Part of a small language model's weights.
Size: 11 layers, 9 heads of 64, vocabulary 32600.
Training: a variant of SOAP for these matrices, 501M tokens, 1911 steps.
Each number is 128 + 32 x the weight over its row's rms, rounded and kept within 0 to 255. Layers, rows and columns count from 0. Numbers have three digits each. The size before them is the row's rms in percent of the matrix's.

# k: layer 7 attention key, 576x576, rms 0.0736, rows 352-383, columns 432-503
# q: layer 7 attention query, 576x576, rms 0.0697, rows 353-383, columns 432-503
# v: layer 7 attention value, 576x576, rms 0.0713, rows 320-330, columns 432-503
# o: layer 7 attention output (transposed), 576x576, rms 0.059, rows 320-329, columns 432-503
k352 084:106210108158141127076134101107090136117147091079160126106116163152155090136096101161072130092147123116175104109133119142125095063014155113162087115073178140117177119170128140057023108142114134141131126138094148073121
q353 096:177175046137220148152113092130137114102188067129170161116147195172077113151100117087070085125118174171122201138098079191145160132098114145122145098118183128164128141095129164109122120095126144174172137158053171159117
k353 090:163112114107170145101124061108144132093126155170111126118108208124126055142201100087082146120115168121102125129133133180151089154098168131208107136113158123064191114126125175133117200096085156092211100143095131134103
q354 102:136135120116179074166136131120150147111049116167048132148128071156142164152152140046088200131081125098134157141090105127144087103140101151211139110141093193095152097147188103153156138182099127101112135108129129102161
k354 100:165096095105157003137131050121083170090075152194146172153185078154118127144167183136095086145115158138160136156154109148137139077156159174148155172114159160114148105140115160114060187156117108111161108157150117110096
q355 094:120173166115076103093175161131154120079148159152188126097133219145115141066109122136101105092131129092115153170118133186096116119158151092114108174140168100149230117078135135131090154138150086102117082132114053161172
k355 089:107089161126088104150131087114112096102119181196132138107089143161139096103087099079133121136138135182153125108159124163108139069168153130105134130118153103213177124081167143165205073062124129105104121188162138143110
q356 095:140126131167123145164124100104117095088128159171165155115198125121083125047111080121122141160113080123125093142141138126140181137150115149053169161114125074133155148112056126186130097093158132114107075108109129175162
k356 092:119115122133123156174126121069174175166102095102157082107134149132061136194116160124112098137080171109083108050148089142152138153139104095132120168075170160173137107149153116179104100109110164166148154093139131125133
q357 099:106138156224125132134140097121134104102122129179120110144148099161151084107146144190143141149143130126111106126050106124127175078131123167114112138099121113090139093121117145098157048151102096128166124128138095132136
k357 097:107109088053135130079110128107133111149087073124176162162144124159097163067105088142133143095132152150123131172143121066159120112110160146127138150112122169093151146149090100129106082110115120179134155097138165086140
q358 093:140165134140097161185129135130108123183100159018136124142166147119128123131164144065108139080118124132171158078089096147114127122082182126089139148102103137098111157169110106104107155110124110139138093154223162101111
k358 092:098120078118084176104141107149069152182157113098139087087125095135089140145138098087184128107140107096147110186073124117090126114111147092109111168153133176134191119175097081125100153122138072082135116137170166149154
q359 097:138138140176134170138141130078076127107120146127200172118151114126130137110035093181127061211100075099205122103137164126141098103118120180141147120130086099116123121127117144088094130066201145157144133091128103132104
k359 094:154143165140157121148169117155174172096144101175123192116133128146135185138095094133178148143090145076136081103077127047100192158186120108142166136099086157114121120138083141148116172137129125166100163101208172172063
q360 098:151126126109107091137151119114103116114120108150103125098104122129165101077159077110111094163112179131180131135144157091176210119122133106099116121088157126144084069085103098119167094120220126110117082113099122119091
k360 093:051119129075146121121130072137099092134120139150178147096131092129143094086166125131114103144138135118095142107170152115155174111116123107146184122077163116172145134091149133127120146060177099132131131142135119148144
q361 096:097162167150161101069132189126154090162168197187115120124179131153144150128092121126101154131160105130146100136125113153097143108108099127098142087126095165148101084115113129128153134082082178126076114151103147110131
k361 095:082182158092102101105127141123155097138119140065189123131152157160092103137128112094160068112114118123109148122212077126220144084080130106122086081096108087112131129123141066096193116088136091152067109126167134103123
q362 096:125164138110166067160111088094140123197106112146162156141111101110112127121133086077138166127064149102086192121114111059163166108177152149132094108112088117173124149145113115085048176147145134124114108123186146122130
k362 088:100193153068130178085097141125107064074151109112124108106127098139144116062110152124152191129175125156113161117111048143134136112124113115130122152124072084140115108155126136103121069126130144106051123174144107176123
q363 102:102129109132149142130119235114080140126120122129125075155137117118177174083080151085125103128107190098173160166099200110131125126121126113199105116119100144145147042159140079066134140116114169145124180098188097096093
k363 090:110109118134106154103084199127103155183129125113183175138131072101128128150088172065149166116064146179132133143208142110129168149082129090152123142143142184154158119175133080142120099084067106183103146121146063135145
q364 099:150198107161122110132128130150136139082111158146085172146152149131131173151190150137145092150118112148111136154150160114147132174172100109105117134158135219125132154100128081144156107133156148137073123134124171103170
k364 096:041135083154161078150082132171200076106168137145127131144148127148120161112176109124090098157158080067075137149083078147096117140106124102151092171125135199147106061133136098092134073096091169155121080152112167153155
q365 097:145120092129127140136117162158143174103079126117170108083106119080132158183118128135110163122139084106093127109176168123079157077123174133220136130140138051074154138110119127110139137137162178125123115044177150146089
k365 091:119181112141117132193104147126094113091104102097144104106128145114116108162219115105177124129157089139059157182128127130096100204153131141091208196138122155099120078149088092101148190162119068124133109083079058082108
q366 093:132125154161122166108116085139148116176076105141126200143154204117108152144144159152100138122143117114079106139139131213112092087079144174161150134107098096128109192137089152131124153161129146156123108099127158154135
k366 092:155103088167153099083189145148181134120118098100133124121128139114049097171065072150102127144106060187102089144119114092162130229122142110071182114108086167163144133141104173185117147140137136139094100149180086157129
q367 094:114141117117173072093118149125089085192144097154149107123151088154121107123091145177199130194151131133133143151105102110190121123082115182112205177151097110120095152176208118131143132080148196123104114129134113143129
k367 089:127153080096145109197185138071137036122129117135163109123207105155089094091171119143143133126134166185130165127132126178118100091112096146150162157122139118107137198118161127204111156163147076149107103082188111124168
q368 096:111122150126133135147147142154153115100069187093132161098112098134141095158089155138129092161177121086100154143124082110189146164159174132102151151145143126114147107119088153091116142107135124207123185129117151115142
k368 095:132112167170128105126159120133129096141147116100075091150151118111153120098099126136168158119075159127140108132062106097169091093183130180141147157093149098113098135119111142125122146149095148169116205094066133108111
q369 095:055115114150183177143134089150175113120144081102119142137131138163149104115092096080138123046112166104145165130105154094149136109142127114094173104148119128152102124128182133170104181139091145158127219153134123131083
k369 091:074112161140130110111152164041074127160155094103153182143121129142104148118108075134110112155129151163141134134076119124143103156128167117163078138091156117152107087072126133148046147143114111156118115089120074164055
q370 103:124116103130123097121125051059159086126195140119168129078187063067108119140074133174102127168136137104090134081085087099115180135075066101098083101101100154090109117113174135165102148101167161136104089182204127108145
k370 098:144190106136177155103175107090095113110109193138088140077107093141118122197095123151107121105117130135098091151146116121116200147132155138181128164108130123143120101076162146069123153205143167171089193166152160097079
q371 102:152122163120182136158102199116113151129077119115139084162079077130120130166121158143122133100166109173092143106083129044147121169110116098195091192162155138122061116087169106136078221187101156117182123081127167064108
k371 092:141198114176068118140123150079126135069091115134093093094132118150087117099179130123083199101195079134089133193121138112183185167116126123135126176132159127162058120146141162122129114188192150159176113115123173064132
q372 101:094145185110116092130116089134110156174120110147114166135115164129116137112154174117126115072150126062165130149103135156062168093080100128163168088141133142102148101109164122131195142142148086137116109131086213167128
k372 093:109133153135140148149167065078154118111138100137158110127109142127156142147138051160132161095133136149062131118208182172109121135137098161133096113072105156123173114146160145097086091131121173165136178148092158146144
q373 095:116085153117140102159124153102121136161083137107153135125130127122141064153045084148114108122119104132059137073167109095149173167126138101186094110128136124087114133173125152157110155126159138115125130082148183121167
k373 093:141097092136125152131179121153121114104153139170122138090135092139214061134096116110119193140086094167148103143210091109094165197086172108137077170137153116189162133191102146163128155127191115134115097094157118122112
q374 097:115073112159178131031087104128127127088171104122127109120150174122123159090150137122144123103150120129117146116120123124175165113179125178133141147186146110136160130152112130151154148142110081058153177132084127079208
k374 091:157099074167148149122163187132101102141168063117139156083149144131169170067121157138100134153125141156100116168076130145117094129128131101141171168118127092141161147127130067174106123157142049106151114110087134131194
q375 095:145082145142110165079114090150109074105122115065122122186084116136109138133123099067110155242148154098105079142175123126194131052105086115221117131144162061161093097046103147089121164106142091104121157152094107129106
k375 089:112106115125050140167155095073109137120108130118115098093112134066132100117144093108068119151122143115134095149133134150157106115128152132117094124156108131138137087095134134067083111137141074114166145090113078148171
q376 102:133136086150179084074174099158168082101144214125082075091219115110114107045124136124106108162215090136157045138096128167157087116064150086141149165109100112144121159116144113165135070119151177111102051130056155125108
k376 094:108120090099164123119116137119133129093093135122092116110163130131088100080118092145116083170142154095159160125167158078152077138072105122133119118091122133141160110161158174135076119142105114117124057115124153108084
q377 099:139145142120078061109153078098133128149144127110092201122132075126102111054140093110181160120143142100148111126165131169107162092132130185077116125163163185150144148157152117175211003096154090151135083141213132125124
k377 094:126134081133134091146173100159124114158158191065187174127140080144176166056157129119157125138154114087146104153156177158154067048139084082146112080171114123140114097172144059157184093070100123128103083134142162130130
q378 094:154142167132133095102149065089147126127127121134075119136160160122147096163131137099124133135124153114190096178138164151140124098151160095116096121158165113150116166194197110114078119146123092099119136113143081093105
k378 085:120182133087144140073123098128115099113122084060154177115166161191068118104139107115168124138130115090119136165185136116140147108136118105175091133188135078167140137121107119148103142147130098110127125118104085138105
q379 101:141151143111096137150152148098165143126165133079073112111186117172117117106174071100163032120117111186151132123174094113096148141127108178175118146112147121087053163072114139222159171153124151123142098087179165133156
k379 094:087095144147112116166138154072137113175170187131124099118134127163055151213093109139139073150066129153123105131078115122129152149121080108130156163121159127178158061136136114110132152122163197155154124118145152093100
q380 099:117107093066146068113118179117109118136147183091104081145142093196111145118120166166160106171208163075088121068116154109160157041104053083140095141168142109150126137098090129079141115132155134130119136140152091122114
k380 095:166138168093177101069169176131142109118158177132168089135094094146140170187099125131165107134140137106113169115160089152127151153157087073099085168127136113094121158134090142140130073153144202104115150134114088095110
q381 096:172099111112166066152026110152092124083103133111159035120150160143078065147149174125122106194102110140149097068169123096103176141079073140074129185118107109088087180089132119164148122130098127152144110169096153128135
k381 095:085080159107065110133138140093164165101109197137142148142163140164112051115118130108139081117142160123097141164138093143084146127054128126128142142117113111138082162109113151142140128162050175133155146138124091062114
q382 095:110135128111084102133123115058115089166119190101073117141059131123126129137095121062140116131180150117082147125134106173169083152114079164223146096092171129131092114144116148108165159105133090152065152129097133170122
k382 090:126115159094121135126120110104063114138170170091140123092150124137155122116080097095090120148072126098152135120149122149118122096103139161199099134127152148136102113165111149070144129110172098168119144117126115095158
q383 096:128137148143151118158129172122108101133146152167121165128108119160110146151103111168066136114193130086155105035064140137112124150121087112142074124120137140135103150141116126048153142202130121095072110135128117146131
k383 094:170116160132081115164121106100091128096124128160091132138117204129081127131138135149157082141131137123189118177175151137129123213147134170142107065138170136234151168097158124089112083080115156152108152080188129097139
v320 078:117117204166139115122116190105117109153135138131134099153160130181103123121109033116140159102123152116139138131182140091155100159121114131136129126114050101081128086140140085145141093093077132091132125125110139190146
o320 084:143206113138127069146128050123103184106117087125121127100146097096134090102138151140138124162179039125168118075070175121106150094153097114144161115153138122145125155114124147080115152154150138137158126129124100108156
v321 079:064135138188089087131094113104133230130172146160055105217114114131103087109140137167092147068128131125105096124129156107115127123133169088131108129070112171136128058134102108106105138098131133123087161149147163102119
o321 084:137157128075128105080167171151167074156116134117203161076073150122169152130142155109138107201100148132144148161127094135159110144135122152128156094169185102155128102098126142139120108097108149133149097127105102115126
v322 083:096081133102131139194135156191112144075126135216126099102108169153108121089173119172200148108136134130152127143148156112136115130157166115126134104137091144181160153131133081100179167175151164175151127161203104132122
o322 090:153183080141114122082116076099116195156188144099147163128159128130085138171127063124053128151120125159119120137153057122097187128115151136142130162108079137146102086075134151068117110094125100152127147078070132162168
v323 081:102124089108139106166182091101165164086039066171030073149157153127076153087111092131151124161111145084159079100097119091096157163148103097138132160111136149138124139121176095120118134142185083144061134073147112169136
o323 092:129199104128093191120096156129104159145123159092213112106098124168126155135154131094111164154095110139108142157166117187188099081162144137109221071189108119107129128133146177103113119120107145031151165207090135094118
v324 082:152118090154144215124117128129159182133138107118114107125109141100103145085066063168147170105110120107163107138170102080123094183209172124153100144123119123131123143141096115171160177129155120164098131144145103107121
o324 090:095109177134149108164153114081113121142116132169183197133153130148135118188113160152105130139130113114103149143089189170118113134060011133093140140109157159147089127127118162113107126125122111101155144096151078152116
v325 077:104083147227076106148182112119153126133097144099117175066148133122103149074119067122096114118136084136135172144113146138157122047124102149112097134106149081062109193148168150171094084128077104140114176127150106085145
o325 084:143158161124176101128110103131091150116151100112121100160120112115193112143119130106159146109090094116094138118085120136099078200101153153150153109096149119095114132142102084099093172154170170091178103149107106138123
v326 084:139102144141116123170113076112166115098126080143174156146158103113118107105101106114099132111098126084104128112122159072186129158132068133137165169140138088079134193191039132157146158143150064118185130100077130158091
o326 085:105119143089139117154123127207117132162153152116104118133090094112127232175112108151165069091121139136153120137187107143100128129106157108151066105094115149153113122045188189148116103139108175119106155190132075104105
v327 078:096099098114075135088121087119097092101169149086072175144154139153153135160130121120180105099141165106148126127143113115119062130151099082181071146095154090115186071077114152139134137134089118095118158114127165120139
o327 087:184134177169150156177099176111142142181070118073121097109122147107117157067118158106145110114160137098137145107094121140067172062113089188088143058158089104152119171132106095139140091131146132124109134120090147144140
v328 080:123114149169105177102166136118126121136185128096144138142151160181151166137114115156186140092176154149119140128175154090115124127087081099138198157142126144165152119125149125154132192142122069065117116135162158103158
o328 089:096143073147155153167095105167164138161125092113114115158071077107106104165110171088141132140174131157145127156143092163146113120177207144110096128132097133195122138165108118114077082152166162172082117094041101174142
v329 080:097160116166151131098066121131095227119200144123119136098108129099112129191111106113131151129165161128109158122088130112168149149128171160104239139144128102094133113130117047154147077105151096138165094172077157133135
o329 084:105068126157097127137119119113177072155102087163097124162111135135126124127167180146122145143137093146178115119128093169116073114123105102106103109107114141207147145154152122092166154135122196118097152126146151158132
v330 075:139146182183189120197138162146090106090145101141151140081060215150145146096194128133149145123133126170161135136155114122075081096095113136128091123180177159200181116068076095147180123057162111118121161134134147138120